Weights of a small transformer language model.
Size: MLP 512 GELU, vocabulary 1024.
Each number is 50 + 12 x the weight over its row's rms, rounded and kept within 0 to 99. Layers, rows and columns count from 0. The size before them is the row's rms in percent of the matrix's.

# layer 9 attention output (transposed), 256x128, rms 0.158, rows 1-5,33-37,64-69,96-101,128-133,160-165,192-197,224-229, columns 0-63
100:46 57 53 76 48 46 63 70 68 47 77 45 49 59 55 44 45 39 50 32 60 46 51 61 45 45 57 36 54 82 77 41 57 67 55 25 57 56 56 35 37 44 42 43 11 36 45 43 51 63 55 46 49 58 43 48 47 27 34 60 71 51 50 49
080:58 58 56 34 53 52 43 24 53 63 22 55 51 38 38 52 51 60 61 50 38 45 48 59 68 51 74 59 31 41 33 51 70 57 46 70 46 34 23 70 63 62 40 43 31 50 44 57 61 43 51 56 49 57 56 55 38 51 45 47 46 33 56 23
103:57 40 46 35 52 48 27 34 42 51 36 63 44 53 46 57 53 56 51 57 23 34 53 49 33 51 41 69 49 39 48 62 36 47 53 74 37 54 38 49 63 43 58 65 61 73 51 47 35 37 56 45 46 41 46 37 62 49 66 26 22 67 48 33
099:48 56 39 47 65 42 51 65 75 39 51 35 48 66 64 57 50 51 37 33 29 44 58 25 46 47 58 55 59 48 42 50 56 66 68 50 55 47 63 51 40 55 48 47 46 59 55 44 73 60 53 56 68 48 62 57 52 49 29 48 57 45 57 32
096:62 44 50 22 53 46 64 71 54 46 65 41 31 58 57 34 48 45 35 47 63 62 63 50 80 36 57 53 46 54 65 43 47 36 57 30 60 69 65 32 37 37 44 58 57 34 39 46 73 47 53 68 44 46 46 68 50 56 48 54 62 62 67 63
073:72 56 41 50 57 63 49 40 82 46 57 43 46 44 53 46 48 26 57 30 67 34 54 57 74 69 55 73 77 45 48 37 56 56 31 59 51 40 53 36 55 51 67 44 53 62 56 32 63 49 42 43 43 46 48 55 43 47 58 39 62 61 50 42
087:41 60 52 42 50 52 54 70 33 73 35 38 53 45 43 63 58 64 47 42 47 50 34 30 41 53 38 43 32 57 52 27 39 70 60 46 59 67 31 45 32 61 38 46 38 51 48 58 54 50 61 49 45 67 45 40 47 50 46 62 46 50 49 46
077:44 56 63 56 53 59 44 63 31 58 25 41 65 56 55 66 67 73 63 56 30 40 31 57 22 42 34 45 37 56 48 58 53 63 44 33 45 63 31 53 57 45 43 47 32 69 61 46 47 36 65 33 38 57 62 42 53 50 40 56 37 49 40 61
069:28 46 42 57 98 58 58 40 56 62 55 40 77 64 44 36 58 36 45 53 32 66 67 34 50 67 70 57 41 55 42 24 58 62 63 63 58 50 53 53 52 35 42 36 61 23 44 59 44 52 54 59 64 40 49 56 62 49 43 41 31 42 46 52
079:40 33 36 60 53 32 64 51 56 50 63 69 50 43 43 33 58 46 30 67 59 44 60 50 67 60 81 57 68 56 72 49 60 55 50 52 53 55 64 38 56 56 37 41 81 70 62 41 57 47 38 54 35 34 60 51 64 56 55 35 54 50 48 54
090:55 46 49 14 31 47 56 58 53 39 50 58 33 52 40 64 27 49 54 48 67 40 51 61 49 55 45 22 32 13 55 54 34 28 63 69 60 39 73 47 44 39 49 45 57 68 44 46 43 46 25 55 36 48 40 44 16 47 37 59 45 29 46 65
109:51 45 42 53 59 40 35 62 65 58 53 33 49 40 46 40 49 50 53 18 63 46 52 73 60 56 44 49 40 78 52 38 46 61 42 54 44 35 65 72 37 49 40 41 42 43 43 64 56 52 55 34 52 57 27 34 61 41 34 62 36 61 50 38
100:28 59 61 29 60 44 61 46 63 48 36 52 62 35 39 57 41 48 43 48 43 41 46 43 54 56 73 57 64 52 33 42 62 74 58 62 46 50 17 31 71 56 49 37 36 39 60 39 76 45 62 72 42 41 46 59 44 42 69 55 36 45 66 47
098:44 30 46 51 47 52 52 27 38 46 55 38 54 69 64 45 81 53 41 69 12 24 42 64 50 42 53 63 55 30 62 56 62 49 51 35 44 77 46 54 58 49 62 57 47 34 72 34 29 52 54 44 62 54 57 44 56 40 64 25 42 68 60 49
122:59 57 55 31 51 22 52 59 41 51 61 38 77 47 46 46 45 47 61 41 35 56 51 41 65 48 74 35 63 52 57 52 47 77 58 56 55 71 48 54 49 45 46 43 46 22 54 32 42 54 73 36 41 56 36 65 46 24 53 53 43 49 67 44
114:43 44 46 55 49 31 64 68 50 55 55 39 53 42 56 54 65 34 59 44 32 55 47 71 56 46 59 33 52 64 73 58 46 58 36 43 50 72 76 59 55 69 41 45 64 66 74 34 50 69 49 42 48 51 57 54 46 51 35 40 57 56 58 52
108:27 41 52 65 37 38 40 73 51 55 49 51 41 48 73 76 50 43 48 54 65 42 46 37 36 69 50 50 47 33 35 37 74 54 32 53 56 59 41 40 71 49 51 39 33 67 47 54 68 18 58 60 52 49 56 76 46 75 51 48 49 50 57 53
095:53 49 53 53 59 46 52 28 71 30 48 38 55 58 38 47 59 37 55 30 60 51 37 74 37 62 56 64 47 79 44 60 39 72 46 58 36 48 50 44 46 37 60 49 38 56 50 38 64 22 64 41 50 55 60 30 54 22 50 34 45 61 37 38
102:56 65 52 25 52 59 52 58 29 58 49 44 53 40 29 72 45 54 47 40 51 52 57 47 65 37 73 43 35 43 49 22 42 61 61 43 56 41 40 68 43 53 34 49 70 38 45 65 45 76 36 46 58 67 26 48 44 61 44 45 55 39 65 46
093:62 28 46 61 38 56 46 56 53 51 57 65 46 66 61 49 50 53 47 75 27 28 49 55 48 55 44 36 56 26 57 40 38 67 62 39 38 51 61 53 40 56 65 67 36 49 62 55 37 65 36 36 43 59 71 46 46 58 52 72 29 51 43 31
119:47 39 50 30 92 43 65 52 49 43 51 37 67 68 63 36 48 59 57 47 47 53 42 55 40 43 64 42 71 66 38 55 59 70 72 63 53 51 43 74 42 51 51 49 27 37 45 49 39 52 37 53 50 31 62 38 52 34 63 46 59 49 51 43
110:39 30 43 57 40 24 69 59 62 46 48 51 51 70 56 23 55 59 38 65 68 54 50 50 64 65 45 61 70 51 37 51 57 46 66 37 51 74 42 68 53 66 46 63 47 34 60 40 44 49 54 61 41 53 51 57 60 53 60 70 58 39 30 62
088:35 43 52 46 48 44 65 35 44 44 75 50 55 56 44 48 49 69 48 65 65 57 47 41 60 39 57 27 51 42 54 35 50 10 60 24 61 50 60 56 53 40 42 60 57 63 37 47 60 54 41 62 55 56 61 62 24 52 61 46 50 61 51 54
086:51 61 55 71 66 61 57 31 58 73 36 21 68 37 55 58 50 62 45 43 62 41 48 61 55 35 47 60 39 63 51 21 66 48 51 49 61 49 39 58 48 45 39 34 15 26 38 41 56 58 60 41 52 55 53 47 34 47 52 49 41 54 42 46
084:50 55 49 46 40 57 71 69 68 46 36 52 47 49 47 49 63 48 47 48 44 38 52 54 41 59 53 61 53 35 41 34 46 71 61 65 37 57 40 39 32 51 49 30 40 48 54 47 62 47 42 47 32 50 38 54 40 51 46 57 63 39 42 33
096:58 46 39 46 55 55 43 48 33 34 43 49 29 65 52 37 66 43 45 50 43 43 41 44 31 66 57 70 62 46 30 56 36 65 45 68 24 51 43 50 60 36 70 39 54 64 77 38 48 39 47 35 36 55 46 45 66 45 46 56 50 51 37 47
082:60 58 62 51 65 62 51 65 71 43 46 40 51 69 47 57 44 60 48 56 36 70 53 39 43 44 85 46 37 50 44 62 48 64 63 67 35 45 67 41 32 53 41 39 49 21 58 41 44 52 57 35 62 39 43 50 33 46 41 62 58 40 43 44
089:59 53 58 71 42 33 77 61 56 64 61 44 58 37 43 33 54 64 53 44 59 65 48 42 60 62 82 44 33 40 55 51 39 31 47 45 50 59 65 58 47 46 40 53 82 48 49 37 50 46 48 65 42 41 72 50 52 57 47 47 52 60 45 45
082:48 46 68 33 52 48 58 70 39 46 68 54 41 39 44 56 32 46 45 56 70 56 50 23 42 63 48 46 34 30 52 33 58 39 52 51 52 44 60 55 28 41 44 44 49 45 32 45 37 36 44 57 35 64 30 53 33 63 49 38 56 57 65 60
092:56 59 48 72 50 49 34 48 75 46 60 25 38 43 38 54 56 38 59 16 72 38 48 54 39 47 69 70 39 85 46 48 30 54 42 46 23 42 61 52 53 40 37 36 48 55 54 38 62 47 68 29 39 59 62 32 54 45 47 48 57 38 49 33
075:47 59 62 22 30 53 76 45 55 58 35 54 60 43 47 48 49 62 43 43 37 61 47 46 51 47 55 43 56 20 40 31 60 75 45 49 72 52 29 59 54 53 45 52 38 38 53 68 52 62 48 52 49 48 52 55 38 57 54 63 46 50 67 53
089:42 29 34 39 57 59 51 27 40 38 34 59 67 58 60 31 58 45 50 61 15 35 57 57 56 55 38 41 69 29 51 41 66 69 50 49 61 67 49 44 58 50 65 60 35 55 71 46 22 53 39 40 55 43 57 49 60 31 36 37 39 46 54 37
100:74 60 39 32 66 58 71 47 50 45 53 24 60 69 54 30 38 55 55 35 24 74 45 58 51 34 57 50 61 52 32 41 38 70 62 47 50 71 61 64 64 48 55 48 61 52 48 53 47 46 63 39 64 55 75 61 41 39 32 56 52 33 47 44
102:57 44 50 61 66 45 65 62 44 46 39 54 35 45 49 41 53 58 53 52 45 53 59 53 59 57 55 63 47 57 45 50 49 53 39 48 59 72 47 53 44 65 68 49 67 70 52 41 54 46 55 57 50 47 59 44 55 66 44 36 80 50 46 46
089:44 27 51 65 30 37 56 67 46 42 44 43 35 52 63 77 57 63 60 65 69 36 32 33 39 51 35 47 48 29 55 57 58 31 56 55 41 32 57 49 38 68 67 50 47 46 25 37 41 41 45 47 58 34 57 54 31 45 55 63 38 34 52 50
100:41 56 41 73 56 77 57 51 67 60 81 39 47 44 32 27 45 50 26 44 47 30 58 62 42 19 43 58 71 75 40 44 59 53 62 63 34 51 48 42 54 56 57 14 35 55 52 59 41 62 60 54 58 48 50 35 58 24 43 44 38 59 43 53
081:37 60 49 26 55 62 28 51 54 39 26 59 36 48 40 65 57 50 44 33 45 59 48 66 58 65 65 54 43 40 47 28 53 68 52 39 58 51 45 53 40 53 34 33 39 43 49 50 53 26 51 47 27 65 42 45 31 64 23 45 59 50 66 38
097:48 33 45 43 61 66 36 57 38 32 28 65 61 60 31 58 58 37 52 43 41 43 42 47 37 58 54 72 51 41 46 50 50 46 40 59 52 66 38 57 64 32 50 73 46 62 43 38 57 48 53 38 43 55 51 58 66 50 36 42 40 48 38 49
097:35 56 47 43 55 69 52 46 66 61 49 55 49 63 42 41 51 42 40 43 33 62 66 18 50 24 56 46 65 61 19 39 34 62 73 54 45 49 62 63 47 29 21 30 39 42 37 42 41 56 63 34 64 68 60 32 51 47 32 45 38 29 41 45
101:57 59 55 57 31 36 71 66 57 75 69 60 45 40 31 25 49 45 55 49 53 62 62 25 66 54 56 58 57 57 85 64 39 70 52 64 45 54 53 57 20 67 34 55 52 34 36 31 42 56 55 54 47 55 59 54 33 51 71 46 42 44 39 56
120:57 34 39 45 32 49 41 45 49 48 50 61 55 27 46 69 39 46 49 49 59 54 45 54 49 62 54 33 36 09 35 43 43 26 54 47 75 60 65 69 69 59 37 57 49 70 70 36 42 50 45 39 31 71 33 44 35 48 56 60 49 48 47 52
138:48 63 47 57 37 42 33 61 36 53 54 48 43 60 46 67 50 49 59 37 63 43 45 75 52 46 48 50 46 95 56 51 33 68 56 40 43 58 56 62 47 63 56 36 37 41 50 48 57 43 51 41 36 65 45 17 39 32 31 48 66 41 48 34
116:51 71 49 37 74 45 54 36 54 54 50 60 53 41 36 51 53 58 38 40 43 60 39 42 55 53 77 63 46 52 46 34 54 62 56 73 66 43 18 39 57 39 59 44 44 35 43 63 61 38 56 58 66 39 61 68 59 39 51 45 45 34 56 48
144:63 22 50 54 49 30 48 33 50 47 54 22 64 47 71 31 62 59 52 50 39 36 51 62 44 55 55 60 61 24 64 63 57 60 57 55 29 57 67 31 36 34 39 73 46 33 45 47 35 42 59 46 46 43 53 51 53 54 66 46 26 60 75 36
160:64 71 41 26 56 20 39 50 27 55 57 35 64 51 57 49 57 66 74 30 30 51 40 56 71 44 78 57 54 47 59 48 32 74 67 60 44 62 43 48 61 45 61 41 61 28 51 46 50 51 61 32 58 42 52 61 38 42 49 40 44 42 52 42
144:63 53 44 47 41 30 57 61 44 31 55 47 30 65 53 34 57 47 54 46 58 58 45 67 73 48 65 62 35 46 43 54 29 62 57 33 54 61 72 50 60 67 55 58 53 57 70 55 55 57 48 55 48 49 57 56 52 59 54 48 53 47 51 64
# layer 9 attention value, 32x128, rms 0.103, rows 1-5, columns 0-63
100:71 57 45 49 48 59 55 61 70 50 42 68 52 60 50 61 42 47 54 53 22 47 69 61 55 75 58 41 50 48 45 54 60 59 53 35 61 30 57 60 54 60 64 56 45 61 63 51 46 61 49 35 42 79 46 31 42 54 60 54 38 52 41 77
080:36 66 29 45 89 55 55 43 49 45 55 40 33 44 39 48 60 24 62 55 46 43 48 59 46 62 62 65 45 36 74 57 61 69 36 60 59 55 47 55 49 42 65 30 41 49 78 33 42 52 49 76 63 41 61 57 74 41 51 39 43 55 62 41
100:47 73 60 51 80 47 48 40 54 60 31 35 36 49 63 29 24 53 45 39 53 49 52 42 65 44 45 31 40 45 52 52 28 53 38 52 49 43 44 34 50 53 36 64 54 58 32 59 59 50 58 59 52 44 37 50 59 55 33 47 47 44 77 54
117:48 59 45 53 66 53 54 67 35 40 53 47 46 53 53 33 55 26 37 55 56 41 53 61 57 44 42 63 43 48 80 49 57 43 38 56 52 49 60 25 48 45 54 71 56 53 70 23 39 54 30 46 47 59 32 42 56 53 44 33 35 48 66 30
114:55 56 50 43 50 59 49 61 36 49 30 44 48 40 47 52 31 66 57 68 57 44 49 50 38 43 51 30 49 34 45 51 64 43 47 76 31 56 49 31 46 48 44 57 56 55 34 70 51 52 41 37 50 55 54 48 53 49 52 46 58 58 88 55